config = dict(
    n_layer=11,
    d_model=128,
    vocab_size=16384,
    attn_scale=0.177,
    tie_embeddings=False,
    init_std_qkv=0.0538,
    init_std_up=0.0538,
    schedule='wsd',
    decay_fraction=0.903,
)
Each number is 128 + 24 x the weight over the matrix's rms, rounded and kept within 0 to 255. Layers, rows and columns count from 0. Numbers have three digits each.

# layer 7 attention query, 128x128, rms 0.129, rows 15-31,46-85,96-117, columns 0-63
119100133111100142099093136133098119135119146141113099104079117125111117138128139106133158151098116131124111162117061133139140124142127129149104139151113113143120096124121098145135121133111138
141153108104125134155140132171121134126164135093154113150086123146099140095164153131131175150121140153111110122146127144105163125107148127119130120141135124094129109172117165132102162126119133
111117133141122141134127164117136139133113133124137114111124083124158133178118125146114170145126117097133161120155131124119133119122086140120131129152132080102145126112158109140155169129146135
116136109125125125140153133174153115129124119130117111119123137088099163149164178111124125156135136132120091138128132109127161137095121091120187139162110101084110093141154132069110153127112147
124135089153103166115125108147147128108100139110144139136136140152170115111141169186109138150151148102121096157137131128156153098098117116109135119150128119099083172152157121108131134112117140
102132140134110127144118130105181179103114127137136128147162119154116127116112129165110122119172111135176126111154144123117106138155127165110109105145108139096110128152165119133141188161112117
114098142145155106112142157109105117134153100128147166150095124149095127139111121129132124146094147104138161120125104108146086146141140136141129125111093139183104132141111123129119070162151139
154127138098117129170146111132133149126146117154157076107139119153116133125140169138118144145120126150125126097144139200114132122147112143125143143131168080103136077147130136148102136090130113
141122143141160080144180138122092134115143129109150125161113091146091134173126107100123145119099076142084128119146082181154117134155117129141097163117128098097149082177126136134126155138135121
074141128155099120123128177130131152109140107143156127119103110141077147104150147148121117125159159160141139111129158138080139134139129144147163124104065128101125097134143162104116119139128111
135124149127118085143134142112114149108118113114121123133153101118105131136134109160138124123112141115102146124111158123105148129160121132121144126121128115135143137116128127119129151118125106
137129142118153098119119142124101141127132139126113145115137123134167117144156085154157123101127138114126160148119103121166142171141145139114115124123130166128155159112129116149145113139136111
132129138137149101120112120100103155161120124133130145146121111141141113132129102171149128133103124129119139115131127133160118125148095140107123118122124114128128127132120123127142116121168140
114101157108095101140165135147165121130141134115127107109103147132100129151117165140123144124120119146135148121148142138134106099117148116151135140156100100150132138133085104084114135134103108
115123124140147121088123152110128133118128124111104159114151166140138112156126114088117129131126134100136150155084114092123117148129139103124132143095124144098145143111118159127118092144121131
129139123141070148122124120138157131140107098110105102131139116123111137152114100152183129096177125149125135106143131099134068096099104135139118131122117159154107144098151107133115129139116135
137125131136110151123152141109158100132134087156112135100121116141156161124127122166176114058144142131158134146101157127093083070072147167133134131132130118172097116073108152133123147120133109
124104141146178146058067097152133083106130134101092185110128164142120076111096192102125163100072156083095116077091179125137122139191107194079138112093111150124150147150139126150111102133142151
130132177117115151167136142139065172148178094127176073104082129136108169120134120120134110133096146127135140119119110136106130095132145122140138154137175192134113130155104124134111160115101137
114136142148104134145113137127142112139162120122110110138090139134126119117160114128157120136102142120142138126111142127116129082107153130108114131151127097119122155144129144135136113131162112
180142116149101163112112122087151098119116136120109172081153163125114089131116126105104113112106094137185097150148123181096137112139129142130113149159060159094147146105149112152126128068143114
130109118139126114104119158158121101172156121112142139161099136086162107119142134123106101118129178106123172152122115050184129156124166093123139116171130130122136164122126101090107118120120144
168173112145116127112123142127133111115164110149155122132097124156172129116131133139091141151107145132107130099124153117115137117103115136154128126148117096157130160124118138124112131105120120
132169119121122111101152135124084128153144135083133121111145108124125129109133078143100112161132113102118087153115152140104059118159169113090097138140169141109103108147115133143146159159109154
154126137111139126147122115108104163145150102151149146197121152168122126105159127170118093121115171091124103124124103159107086133148151127174127099115109120171151151133129151151147160132159082
168144168083109132131118126158091136151136141169169122124129096116129146144143156123104132133129103165151084091137115125102107173151133162145121126119153128138109116151145138142109148096122085
142124088126149090121127193158091155108120149102152155200122121150133113110102135132139113101106079117102102183111107154076115092176106124120109156147087127139183069150149095107139149120135138
120094105147142131111088135103145151123120138122123146133114143086121161127123071106111177096134159142106129140133105102096171172116122076146176130106102110120103096130179147092150034184120090
142116132169116097100128107123126135113133106127128115136158120135131100100123110121140130126118130094116147119101128114129150126142117102113146123092128115114131152095133122123133146127120148
115109122104130131160135123124120149109127137156134127162104120134142137114159112113148155098157137122117140135158124146144103145113104136114111127091123158126118155156138117125141120165139131
119133138120121116123131126124145136144129138116135116125134128148102115120125129112147132129132134132122118096139151143117133129116089126118112113132125107107102116141126157117134145109178127
111133131140109108113138133131147134152111138091114118133140132123156120171124099174076110094104147124177113094150130075137164133111137119124120111104118103068132176155133099092151123095133115
126171131152126093112143165117129152115127126137111147120128141120123123138115118084133151131157134150117136127135110154153130123160124113114121122126133152096143102116133170125138148131111131
183152125151134133112112045135090131108108073080093183141125127149103120150164137113143130069114125152116086147096143079173128123114115143137112107114169128151099127113123123151132140144148172
138116094128140174101159144093159069140141111146120105101169111116128173135108126127138132088072138106126166135138117176151135068118150124153113148109120144168092122083096106114130116122125146
116105162071100142086121163133109095163152085134120088167121165036158157097078097072069064113130128118105120134098113082150105167160112112084131146096162118114110116078102133171184095125169142
086187080083081089160140120159110106112147110146155089147089106155124179153158171141145132202109176127164104143138146153122120164079145132180154128150136122145081147191090127140079101159132102
125138122141130113154105169164106117128118140124111146138124125088121139149155123151105144139137096108133129104112157124135146128132145130113144115138108133114142130184110120109126067102095143
134118135129155156157099146074147155151127108139121135138129119101125133133157153123135192133160114116087117131125201130150114151122125130146148130146133133106141121161131083104127092104144148
160097129108110174103115127120119124138101154162091153134112168134156079115101117101118108170096138133132121150136098116167147152163108113127138124139161146132158095117096136139129143091128116
056132184164125119147155118113118184136139120159144151118144116175102130136137150151156117130144097131140145113123133151132117117092153137111134135146113124129144108189142121121119113159127134
111123104128141142119056146104132087112163095071112192129116150128107108114115122150118104130158126136165169131132146154100116091091142135149164121120152077112128127137102131164120067121182159
129103147146116118129122169171105107081135156119149090107118155148098149106115151089112109186130169134132097122127085168055125134099120101116158140164124097099147108110116157122156171117125090
167125076131119172074162110135138116162109154111131123098136087152148143136148135152126121135105132139140142134166086111121093144127105108144162136121141145122109087100124165096109136099096162
150107127127150122106129137123126133118119139158112115147152122141133155114146124127126146107139132128105147142130117133146115114164106137086126141098116105151134149108151095127143112109151123
124133132126151102143126148149152069115118145156091132147110122106155145094113132132141138147144131123150130092109146117114127150109126142125157162130117151151133116137081151061135105102104091
114128106127091159129125117116129121134136138119136134135135132125146117102115119112113151124140126155163109111146125134139126129149116135140110137111138139132122129094124158138119103089105131
101156085161120140148154119123141104127130131137135158151142132159163151083126137127134154135127125126140155128168132147149138125112106150130117120123122115117109158164145133120113119155122159
121106136110138125159135154163139132096120130141142083174121110133118145147149101162128159135156143155093115135135141091163100080125153139142106119106136103163105117103139114169136124150133113
211080174164155099100148109083142078202110097143084093132149241069166158142111076082070107080079056051033165146093080137101156068139126101098166194135173112116255089141139121086174062073098112
106140104108151139142117123132140117117116082120154148122092119149127159125112163137102139147132156131095083116157173152117105164073119132131160121142140197140099097154106086123115104122158162
131163132105139134144142139126124125128131119162136130117109104159116126106160168128118132191107092154153147124125131125153139128104159127148147162139127119152124104182101145123118126129120104
135107153133153062108096136147072138109123141086122123170102142114179139119144115065062138118093140119088121141061155112142143099166124136120106139094110130063128097122131119110126084123159079
121137135142110140129130082093156153111143100106166144127145089166095114123110093114129144094149087140149138121143081183129144114162119141158082114108100118096116090125158132150116159145105112
146146132110115153146157086120107123110158103135137106153121090131125140119127124189160133146108126135124098104133148148153107127105144118135130110122118120114124144154137119114103158123111146
151115176158132150160114153133119113122140112177141131110144129116158164098124157145152138074119137142105134136132147119110137114132119135124146115194133122153112124112119137142115102110127129
092163151125133136113072098132147090157124126137119125139127151162153146131123129093104118138172107070125162131131133100128147120136121098121106148116159128086130154157116167127122124171105180
067084193126070174151124146140149100133096101180162094153095162077170162171120098137158028145177136124096074087107105107163120113135156086139139153146141136156116094067134140152146144135161075
095143084091147120111116148123095180152116125138121119167068120115110101118152137133138140156133137133143143132161100167153118159149120126113131156118104116122111156115129125090106138113144111
114132115128139099128093152120096147116113145124149139119101130133115134147117100114119139166148133108110131110141158147120098168138112117109153131104129136106144127152090125115118109110114093
125067122123162174110135133077129108124151109115121113075131108115119119114144164123166186145121123110093082109160141141140112130159121149137117113171110093124125100101113038092159117141123148
128069125092129108146135126162121088078146162162111115129143111130116126127118126113128132148116134144123120104156136157135181150115087118144128106171116113114098118108091140170135158086119092
074159177118129077107133160141081156108130160156133151122146118136116117148139128133124134151183114092155149112118165108134134137116168106146149121110121132138136141164152116097145112158105102
117110056142159146128092125114096104108159157088126171132111141132113117131172125143133141152105136155149156126136108071142133151118115117103124128167128130129132154106102142123114119149115170
103105126125104116172112183162131100079085129140157097108100152117150160146086142144107127147093137081148154089124069135101117125104190124140173097154110107102161159163089136141150116133127091
113173091124073177083156124130109112193109102096097127081099117139154137116133143089106114156117124108123117130145098128147045167120159124166137152131151123120135115117121145137121097110104177
097094110120167115139136112115114167113139127142144132171105120170143122112128128116138126143162154168109080133154138144146113128118143114117154110142119105113119116134115143071124141172133118
106107170156132102158133168149158091096162154132121166108130114091168143129121149136140131151123107129161108095138120096075153171111148158108153155172112113118099147156077175110142129151111123
084125148124114147159129115144128111115156140121157145132134131118161123126129127126107128131141136150127102115127128121108144155150117123134141123131125133124141126117122112113114101108127124
158081129141093120132164085099160091114143140161100095142145144177173130108097179109115136133084133155128141140158140120120108147124113114143118133147117117142129139096145129147158153154130140
148086090115164123146104155114060138137160129149132088128073102107129110128149110120122121158136167142113175091148118146170103099128091116201130105104134145159107128121139133166163140155137175
078069183156049098138160095141178053116072088198126105140165131093190138112134125082098083090109119114110120049068152140131113058055200144138117128176151137081122163149112172124103152057108122
152134072108183162116143158090109115141166120113130136139114121149149112088145147115104145169099162155106107145125168148148061169117130132085127126099122189126135082148122159112095185109095192
163116131137152112113123129104103151134148104112122129123158164124143136132145148122126106134134117134165170101140139127155129099119114138147149125152142140143158129119125133105125123123127135
040109193145055086113134124209192102093094122148138115121153152106153163084133095138098082121143141159125128139129101082166119099142146121146098126161116083177141142118134107137138128045159085
171115131141120163126144118105145170139146135135115103151136092131118112132136114096148159106161124121099105137169100151138101102118134152109092123133108122135115077083141102170120202126118119
167142123082199139183125085096099174140153118124151134132091126128104167128149086204145174146082108165115085123101115098136141143182110128116135142133131151139132148147107128100147167087124126
182121127143108178170121169137171116122137092163091108078129143107113143069145134135121065098142161170130150107139154086101151104109140124135140118141085140130141174093099144133139118117142105
145146150122089144144123102130170117095123127181134161137119108153151149130109117154138045128144115117136130160158160070132132118085095116153130181180178157132107141108121103129123106126132164
# layer 7 attention key, 64x128, rms 0.121, rows 14-52, columns 0-63
145110129157107112082116094139115139122099148147111117175167148119077122122121148057150135121149123120127130112122135122142079162104086079127115107140132109109129094160145146127106116146058134
148193109114123123087131135100121192129141094095124114115140109160122148093127132129110119136153118182139101094127103147098116162123140138080159114090151133134139158140110118126127127134147125
101134145132107143118142119124167118158136118137105129132132149112130106105113086124108090136132134110134145137111140147128117097090169105122113098124143157136094162147076135156137110122154148
197105085155119162158134115126146144118142149117098119143153161117053113123139144083113142168123173145128172167164167117159188122085074162147109137111104148139133093129142128142111154136148145
137130113115144167135107107130133064120117124132154116121087113090142127135144166145119135117103099152140143141130080094123123144142141121104110135118127147108106140120052129147089133128134078
103109077100195154151086134125116128128102151142124146125089118109131157130120119163090099154118141143120116146098139139144089172127166087131164143156162135128118126110109129121128087091144097
139122127105100134125120144148079173133125082156078143148116144125150179163126102133182138111114130143149099134103074122108114101152169159159101169069140116144108127099144091151122131129127158
167137128117091123149104130137108072123158164098128058137131122131101104088128095135154114162087119157107129118127117146130113137129134089126140119080133121137120124131177127143118179133103116
165147120094092141118126106148123136175094120109141134143102111117105074125109152119096130160103145139150105067161125078151106134154137118135108103140161148106097153131129136150116115135136123
130130130174154122159100140142141128121095127145144161137146103099162099138114144126154143092132149122151127143125124158152122106172112124135090083157110111078105171137163132160133149154118142
128117149152137142178125098148151116120123138130142123161136125114160140126118118152157096161135163110087149110139144106087169129145122119117112094159132137079155152146177094134166081113119102
149130122128138074123119119096138111098109114094088110135138130148113115125151106136121150111151128103134124132141138134136153132135166121140169119116112155130135123129148144134154123112082111
114124144114114096130125177141129138155123135102138099117132125155135159134139133126149137110113137116150131133121151150116138118132136139093101118177121120103110113145126131118169151094201106
136124135183142103149149128130130144130113112128119145133171119136095133120111143123135128118108164126129108124109149134113137111132133100138127106086117083113114124104131155131163121126172117
139129145145122120133106102139152110133158127146122074089129154144171130115119116094134145128107081111123089153145082156128141187119129096118163107069097092052142140086165173095124118131118137
105126135112102116131126145150133116138099137146126115138153129129128156121115128098121112154144145123132130119130149114118149139131101172145167134131112101120121139154177107140149127146093130
167146102117124130099190105108129100132178136110110093140186097167087126107121093120139130116086107129113138140078142119120057121168043129153137140095169109155146097124151107146107115141159159
124121117123135162129124136100163111127101093120112142104117126123138085114115138112137147128119149128115108144156117129142100103141137139113126142122103108118139120137117122116143147123120149
077178150111137124089116147144137171119085139159163100181120143088201111105133112125141098135124168182124129106117112142151138097151152119120163142149151135132089130137129079094134125147131198
145136122133132137110102159123113111131155139137142111148112183163135098168124148125127177137136125144092101138188116126127128196099137128117132122140125172106111130121121165126124173158118144
120153160113134117148115133149134133106137123142150116134117135130114128125130147131108126163132131145150131088152128120107169165108125166128152101136125118149132114139156151141154132128152074
130124079116150132140126125142176122120086142095071109150109135136125114130083189162143148103120160104131133172170135114144151126129123090069122088104156122149101091088130103098216100138105140
155140111122092100113096108107150105125093134098121157156130101135151128160118170097117087129123118137103130163067146082123130122120117135114107086145090125122115121108105129124100139114133105
078172208146104095139139128149139111115120129165117162170158147114156140124092109094138141145133131119149113139110118127148207141153116117095156120120131133107145160148151132154129117139095092
115122118151087147114129128145114103118114170105146175137114144067137092105125148145105104165150153196100149170121146154091137142133158139181141148132112129143123148166110135123113109156155111
128112130076120079128077170099182130125154161144144118122108116075065109096120143156085114131105119139140122138130133149053189163101134094167155079099093122118142125123172131123159118127135072
114160102150102162078115141128102140160095111105101142097102095154178108186133141136140072106149101115183162161135115090164143120126173135131100124140212165129093177126103116143137169167112173
117093145119153123156125137115109143093114128126115114114133089148150158131150145117135132142122159098104149112111089160104128127143096128097123089143076126117100092176135096145162142122094099
115101133093163109131107155114091119134131132103127152153103121129121124130124132160123124092134142130158088155133139144130142114127148121096132138184101148158139164136079149143153075153144108
091116130116111130136121118128130125131139133091139131122135149101101155121121125138125155141128132157109127137138130119132148165138132097127136135103135126134151184128115127124105097129129151
160111103166115138127099064142140100128109154115120116096146105138148118158109134118147148155145143098124102166159162138128175155079120155139125065143129149096124121122138118109120135113113121
102126106119165131084108169112100099111141144116145146124141087113144086135131126174123173155132137106123109135115102200113089119190091138109141126094149119131153103109128160157119110176110123
140146154129109120149126132164133117137150144130135180091157105139095154132131089183160129092124111095145132139128115109121131145115135161146137149175176140108130170134099153109121139152128127
200102104144216145146140129070130161149105105158142134060141124158098142143125144124132132145114068137102159091170129126173131153153083142088141132149141140161131133180150134186139129120097146
156166101128165161129136126127123125152100092129101168117136108143132127128111155147107110116121127142137119135127157147161092155117124113138106139125117179146110143122141134138114120130122154
134119118122100115137131098141116102118114108201109144130106091119136100160129115081156117102165109148147165128123126134133145104109143107151127132154089174126107178119094172152113134167127152
117111137151136174117152112111149097140150138106111085137134105158135117090117130128121122094109117122138149134123132178078103089139105133140127133133137125106152139136163099145092150111115145
182119132062207147137131113090109171151154116100128081163184108108080146146170142169138105118089119202120127088097104149107098126140137135062141127113133135171160120156129117132124163125117130
126136126141108190137167130130197135110135117130153127114115133137119178132136161126150130139077135126115165105140157193067145123126105142110129088152091134158146115121116158097077136070134109
# layer 7 attention value, 64x128, rms 0.133, rows 0-31, columns 0-63
103128122122123150150117101100151133106101129145164165101094156163156095107126149107194111127112149113115131141175098097087090127128112123143156141110152135180139149134167130104139089102162100
132116156125139133180132186142080137102126145154109129163122169113100139158130184147148105107140135119124115113163134132138162089135138128162163124108077092120090166097112120116131116146121120
138109077099139155173090148156126177146138112107141137181167141169131111088133110140127118118150103071124127104129079144125112074151126133141128121105098114103120173110155147100072157133180094
115161122098113125143132112131110117118078108110123159163117158170138119138105127089155106114126108122118135116171137129106160092141117141127174101144145159110111158078132112176128106117145179
077079119111135118141149108121116110136115138122118075114149178124116170136140117106147139118104093113166170165135134138127127128141167069108149123123139147072095123133132137124121119173124147
155120132143094095130121117138107123163118093141181118128142134150185147106136154113111125118135150112068147163095125173141154131160168174136128123114091150141142104137194119117187141158148120
124170105125128145104108114140096133121081163120066155109105147112144103175131128114113145112126086152129144122090172146130153154126123161152100139101083140131099142153143117071124077103145114
087114161127132125174170122127154121136098056071118124129147120164093125152115164163148129119111087149105159120108138123202124124115127098143121096083126099092126164139152159114111105118089097
130146185139096124134139089122074113154134164154109128113172128125145164117110149139110102117190104093143050130093144145095065170142127151141147133165104154145103128123140137142129118096106127
136117149109154095157181128146138108078114095114175146137123136123126131124161124137115130101127187136102166111073104145164124156123147135142129164121133173114105070133118141113104159111106131
111129118138117133142119120088102173111078080096164070112160154138111151121105107123113157154119131132141108125156163106140131133108136115147110125122081097123120123129135103138112099132144133
103121170142103143147162116108145153111112125106155090080108133135138093092131095092095153139108143073109092152090143144121102112135136112097144195165115093132148182110095084109139126127121109
114122090144149156141147103171132122125096122116164142104137147135122096129144110098110104143144088145109133128126126082104160114133195150151083128145094132075091131134147115158131152133119117
106144109122146086128127143084100117096128055107150166185128141189129130172116143099139117103083148114112135132131096146162064124110130133154117138090171109183105173147117143105133096128089116
114147122117136114118128126154109082119157094114104149099122124149125154127140180113064119130131132165155110155095155170094125129158129147148130105128140190118099084149133129123186143153119153
107128153140099177140113135085100089122112075132131182095106171153156091118153136149128110121140159108117097105125208170112127102151138150145115114135106092119149102113097100150116116101151099
090098090101142122099133136084148092138090128109104131124124151139099217075101085172099128102092076161146099121127119169128132129153087149083075167150110149112128122112053114136154133124102139
153123127108098144165121153150107070134121139140145098105124094148136152155091158119182099108110132095130152090116136125139116151083145120133119080098113110133160116147124118073089100118162144
118143139142121101150151142112155162125128173120086128098100139051117101146151118196158123099143141134167146126144160140178108106170125144108115117110178121113145129129126133124131123127128123
088086110114082114127092123147110113140108130104063165065132108126072128112150126052163167147121124134120155105137133130129106113139101124101191129120129132136119119092114126131124086111117122
133172130171139159172152142114078100136132069126157130119145108132097180068139148129130119135117138133131117123150142142143134101165149170093126147095141136163107106123122156143116151112147092
099126085157131148153123178113127140114141100168153103121126109099090108190143127117155087094080131162171113159157134175118116142062076126142160186095133122121137141147132147169155102153146087
121083142088118157132156180077154110094147181154114165119129148148111105137084159123137091128119107157111097125131078162099096114141126166123105129148149127125092169140166103168151105141104147
119118095112181128135109131154116135097162146118117153104152120102140151152111151136110161122129106122092151135156151110120118144181181170122105138095157169169151104164104117124124203086148099
137144116127096097126116122117125076098104125070146131137144187092118110081109144093141183157112072076085133160104130139149113109163142168117121120084089119134145106178091181186070153106116124
129111095139168163150186121101128144135126115131137123122146087085123120129147178127111107123110156062116135145118127145120135156161112143133132166141108120087083179152126160096120101084150166
135157115162143136119156130184168138116160128107137135199102110189134119104121083114112102103074152163117091164114136127103117118205123116144121145155105160114119150090128174121130126108128125
166096087117117147119109096139118111141125089147134173134139112129099113170164151152139095160135147122117122084118132123156168175098114144153108121155097107140150164130166124155174108132133131
187098130153090129143120148158073111132104123083093095136102068129155125143122131107153098082128144118084097125138127111126145117122134074093130112126132147102148183126114112106168142144112155
133096140121166140094120080141066123129104124190128155056151126110116128130114142129168148125159107194155116172138127133129152116133153091115124180108100141129133132134121147127091139143146121
117144094169119097151129133135141096142105141156155079145102116100154151111066110091146127122139109141143133146128147123116125127121098171129139126135142137136085176128160105125093100112153108
098111111109148145092124122055145125124147143103089120174123159132144150115142141102094146120093109129105127122098123130151111140162142097142147053154150108144147157148145174113119121159119117
# layer 7 attention output (transposed), 128x128, rms 0.161, rows 0-63, columns 0-63
130129138108076122096154109130085154134117141157124116139133148102134185115105122123103117152145121147144102107126148165110121085103144104160119118149122136140141166113109148149121111129131153
147119086158117140108128095140146129140094115132123143080120127137122127095169130133132124090164140153113154133107137141112112144092173139093114101142176163118131164139142139124118157132156150
105118116168133181103139110157138114168144106155143102101112138107141167134169122099127161164115097159107128172125142139143107129086138115154152149122136184135107164115099140132096104144119145
167122125155130137129124122127104170170097144125126120116121152111103135134159120112125157113121119124131119150128132160109116124120122107125154110129126132115113094087136153116150108131143114
159173108167149132129082172120069151156110130128118140142109128119178136135114142170136102100099123105139133086116157161146130078145087169121128116138147136153135083084124108100143162126159123
114147132098133138173113105133165145126133126127117140120166107114092112120136089131119163115112106140130142118121142134094199144157107118137178153151124097098131075146184165135086150119109118
165120119145110137134152118156098099144183125147120122099164086129116143111080161162104123138106145133134137089130110167138084113121179125139085089146146149140147149161096095187139104138118127
132131160155111169054138102118099131159117112134125079090148090102133153111148121089093180149136095108094101088107116188074156082117083125178130131154126143095151075111164129129118167138174173
119105135153146097077136126151137156110139102121127120116124050154113136094131085131127148125114135139109162114095131137104130162151138145099124142142098153135141134152125133146084102124164078
101094116110159140130098116108156129122143119116140094147129167147098087125089153135128100148120077071163128129132119140119101117131132133124093095087139123096148120093129123113129115109118150
121175107177073148144166168166122113128175108103124158119138077083178127139135108140127098111166113124152115121132141104112147105136156108169130165149156138094099150146140131155107142143083142
139110108125145146156080147093125156153144123103143134151143139104092123128097132133102122128080101208106123095124100137086127152134114138118157099115139112124126112146130189123123100109057122
121108143132056080121108125115136082120120122171129112139155115124164138143068137143131114093147146098172153086139151145097148105140096148137152152126145106154122118082145127100151102115131177
083098128138126160136142126178114109094150137153106118074153098133144184119168112137148159104173158142121124117141115142129094118125147118123115123154111140136150168109144134132140097116114158
079144107158105140150094136138156123100123120117125108151150108082130079106112101143127160093131134081141136102132142122090178135145095129116124131130104148122140083090157120155105137130165120
105134094144095142093142142147103117133131149124128098129153079123156133142135093126109159130159108154110132107086132148137137145130106122096145129118129156148113152144145165109104109152117106
217144128135210141132116109108125119129151102123128104067131154150118090112140126127130122166088117103131148105127130131159084094118162169131095123100158139093114147171104171170117136130121140
132150117130087100112135149146104128164133104115130110127155112092159126108120109171108148103104115160117153124086106162110144145141135103121163118085152125144128149127148125152121138118096131
149153088161117206104140102117131139101122127105127109137117124131118117102104140101082158140122122158105110118163102128116128115133106120129148142160122127142139097142159100124118133165145163
135138119095060099128158159134110167115107134105136108200135133112123079122091120130115111129143129105113087152129124118114152140140111140145120130071093159108135125130186107092162163131111156
112159164152100120145168125140138115170118135119153142111122108144086136105115168100111178129087121132127105125142160165066167118133107099142115108137109066119123098165159144122142151123169071
143156155131176136125185143105098151124084116133136133161121139118144100135161080131131130135142110124121146125125118085135124147158152167106127102107100135121119147143083115115128178153119120
116110131113133126135129152165140161114099136131105125146107164111118178125214114121148161136139160166096106209117131085132087164115168078106144094115062144121167169136104128070123105091161127
110117127131059158125150086145138096109168119100152134149154105113087115096131127143142120126144127108146139074145113203144090075129103121128108110096121145119149129184135143158116131145103156
110113134153128135165133133146138070157113116159114113095149141129154157155159160125130143106179133130157161121135139138131155105105143138149146137204162087136080118096130167137136132146105129
140142145111104101110077148118150137134122102141121134152115145143136083127088127140097109148118114136102094133107143129135139163124123120133129156144118122162141105121147116113110096107135154
172145142097175170132133102087128107131119138156126141128075183115085106115106129128093111161107107144114125115172134135131143148100133144162126138130139098140132095093126149116081137141154130
132124124118144139176153156114100173123103113124112108134107153137101124121129148101126130153107097148119094167111127130134092107072134107118147143122116110119112134092110186090133133142133095
129117131091138122109125145076139154127100100129146139144178150151131152130130126130125180111098082161119129116104098108119148168131122142142121105120110088157135098107165163168129128137134149
190132118131204142109128101106121142099139142119110104141110095155128122088115122141139134145111123091107132117126122152131126115163104131107125127106145132117151100101120118131148135120141145
155135154103132148146124115151173115159136106116140137075140132128120146114154156156104109103081131118140146157142155129113154126103131134136115076141186146119149133123167143159147137072141102
155131123136119133099144110129154127140096118103104136127137108136163137133112147121158104105156128068135106142114144144144104105122139143135142142116143121120081136064111116115172182097121154
112153126085128129157154116147110093135115123111125114137093058110119074135165097121102115131147143159101102130106096070151158155161118126107115142131139111090116132134057143101149073180116160
112123128118145102120146133087122153100137113129152162139181136139139137125094101078136139129058042163104079109077112108143114143117108164170141138081146096149152148151142115137135092113094123
104138156136114065050105106107125126089095097070122172090144168167136145130088143141132137104132118148137160077091170128091117134054100167090165113144150146148144119155153124100125140151138138
099106124109129155157138122143152169111143126138136132130142109106133180173140173157073081161130149142120102126115078149155177117140122082093155142113165106104140169130108123132102179087101156
237149093136104139106134117107155081102141117136183140130119146127124113113145133161127084167128163183106163084124147108127100176118090107147153124131123137182094153125119098147087110089172112
135149136157063091125159119118153135066125109157123080108104119119115098108113078102090093135190101144115125107138109121111142115114123124128134136082154129130174133140134113139106112109133142
078165190098082080141109147123088188128141092155170108160128157138155138093159091173112118125152115135141121117082154118114150112164166132122120195114181118125145152193161150161091171138146107
090165113083130158131087188155090142140098135127141151102096160104156131135099171131095144171145158149130125114145132145145092133179160133122083143138178113162096137128159112167143153130160115
089197111100138165154104137101194079117141122132141090133068136101168160165166133167095098149124118152147163190127129166123182078122155050149160107132090116078149117156118111103174113123105167
151110113156131142099101155137148107104118137156117132118164099085126115114091116116120153122118150149097121122116118120182118087125159116158153114143105102154115120169151147112175112174181165
111099135076148129151092093137152167125108155136101119153086165147127110157170150102080107161134110139113141150087122216153095170155094143116149073107124102117172124159128173099142126134142184
164134097112125138095148119183139079131115140131129147119116137107096102166139197108107076103137141166104081147136172094156092173155106101177087163123132115118114130087101132122084110123132109
084115138124132121123080109128113150125141131120092126119075119097088126157186148136183141106152134127052135149092089086115148161095131136112152119144163111138099157165116135156102138129094061
162135133136117150167133153090081145103096167151174149107124159079097147150112144095074139179211121173118156166153098152141172130149122067115151109164069112128154113109146084128107161126097000
059073165171118104120167141118143121143139112123198107125119117131179112101155143115109105106161165090134170114128093110145145125130210106113100133124082144131101157128110158093148151126145067
083127197117119152131129136139093173146159158116161109144094139117180162153084114098149157120089125117132091103163068128107089202166122176190127147112143125087137150125119114112173103109109135
150146169080131111138096123175127109107134197126193157183109126078071152106145155106118117142172149154090143071166100075074164168158105056137164084109177152178132099126157142115130101139174064
116153113181222159132113103067113160088155110114093183118147123126113157094093064130093124155189175144105094124153176108130169111173143133118136163151152140113133085093171136166153070093090175
154115123154154076121133143100070151090128138109131149126148118147113186093129099125165168066173154128086133159081088106130105069133106121134142107063117128153156139119112104162154121141121108
175153133094139121139083154146113146187106120123179123096088127118129169127173100184099107143123092163177126075135101106112127142135151083124163139104154132126115160130112132145111140111144101
122105160157127145127122110158192142057136168155156167137127135138129144150145118142120152129146113123123111079108125079153116128118110129143122100113095102122156150171132136075148101111134165
132153129136048104145127093119167149122151134077093154139147126154083174151151109090122146084183107111077082125101160134143145079157137104113106169101175113083097076139192102132132109138105144
122121123131131109122111095115088079118145094116102130097102158146137113163150143174086127150116194111131099122126144096081166145133140114158142133137146075126099151109104148143116118133175110
101160151141103162134161136143157119164162147158099134110125201153140123096118114098138118097131140096178138181135108140088175117085130114140131142152056112126152147130085091131111137150176106
110131126134081123135142137100211135185131095141141116117049136152149166137116109153139155095079147139136107119179123104100127121115162098128116126109124114081118151128143052085143039097144123
118149175138177116134127085116109084130155132152152157095096118189163184127093121161123150106100115122138099121105113102110142094176112131160120109137136070126123163149094058122116086189102047
109110108093156132164146120111116139140133095109114092086182086081180134163107157136103175177141126146085133146114118138127154137086139099105137127139107122142120136185114125089135081098084123
054152100158089144083086163089144158175147150114136204126106113078119145146127101085159137109131161125137127129147096120071143103157126149152104104145134157167113130167149129167156110103157143
165155113164108110173163111130137199174139172116167099120151131147144116153149127122069083147124144181138164112103142138146134177073114184105177159161130185120127130144154140080122117075197095
082134120129130090140142113078149104148132136134125083140108132156170081102172079148164113087106145113096117061129139170121135147094128104140150073087063105172121181133170147127189133128108068
146162121102151102112121157115119121158139103128127073091113113132150180102185139111126141102180148153121150133098117143152162110174125119091104129115127086078094098088112115123106121138116163
147160130142098089158152156146110127112141121161152117136156152122129118142132184106079094153165192179138176170148138102122215161111099146144126138143081118095170089113140137129046104107131060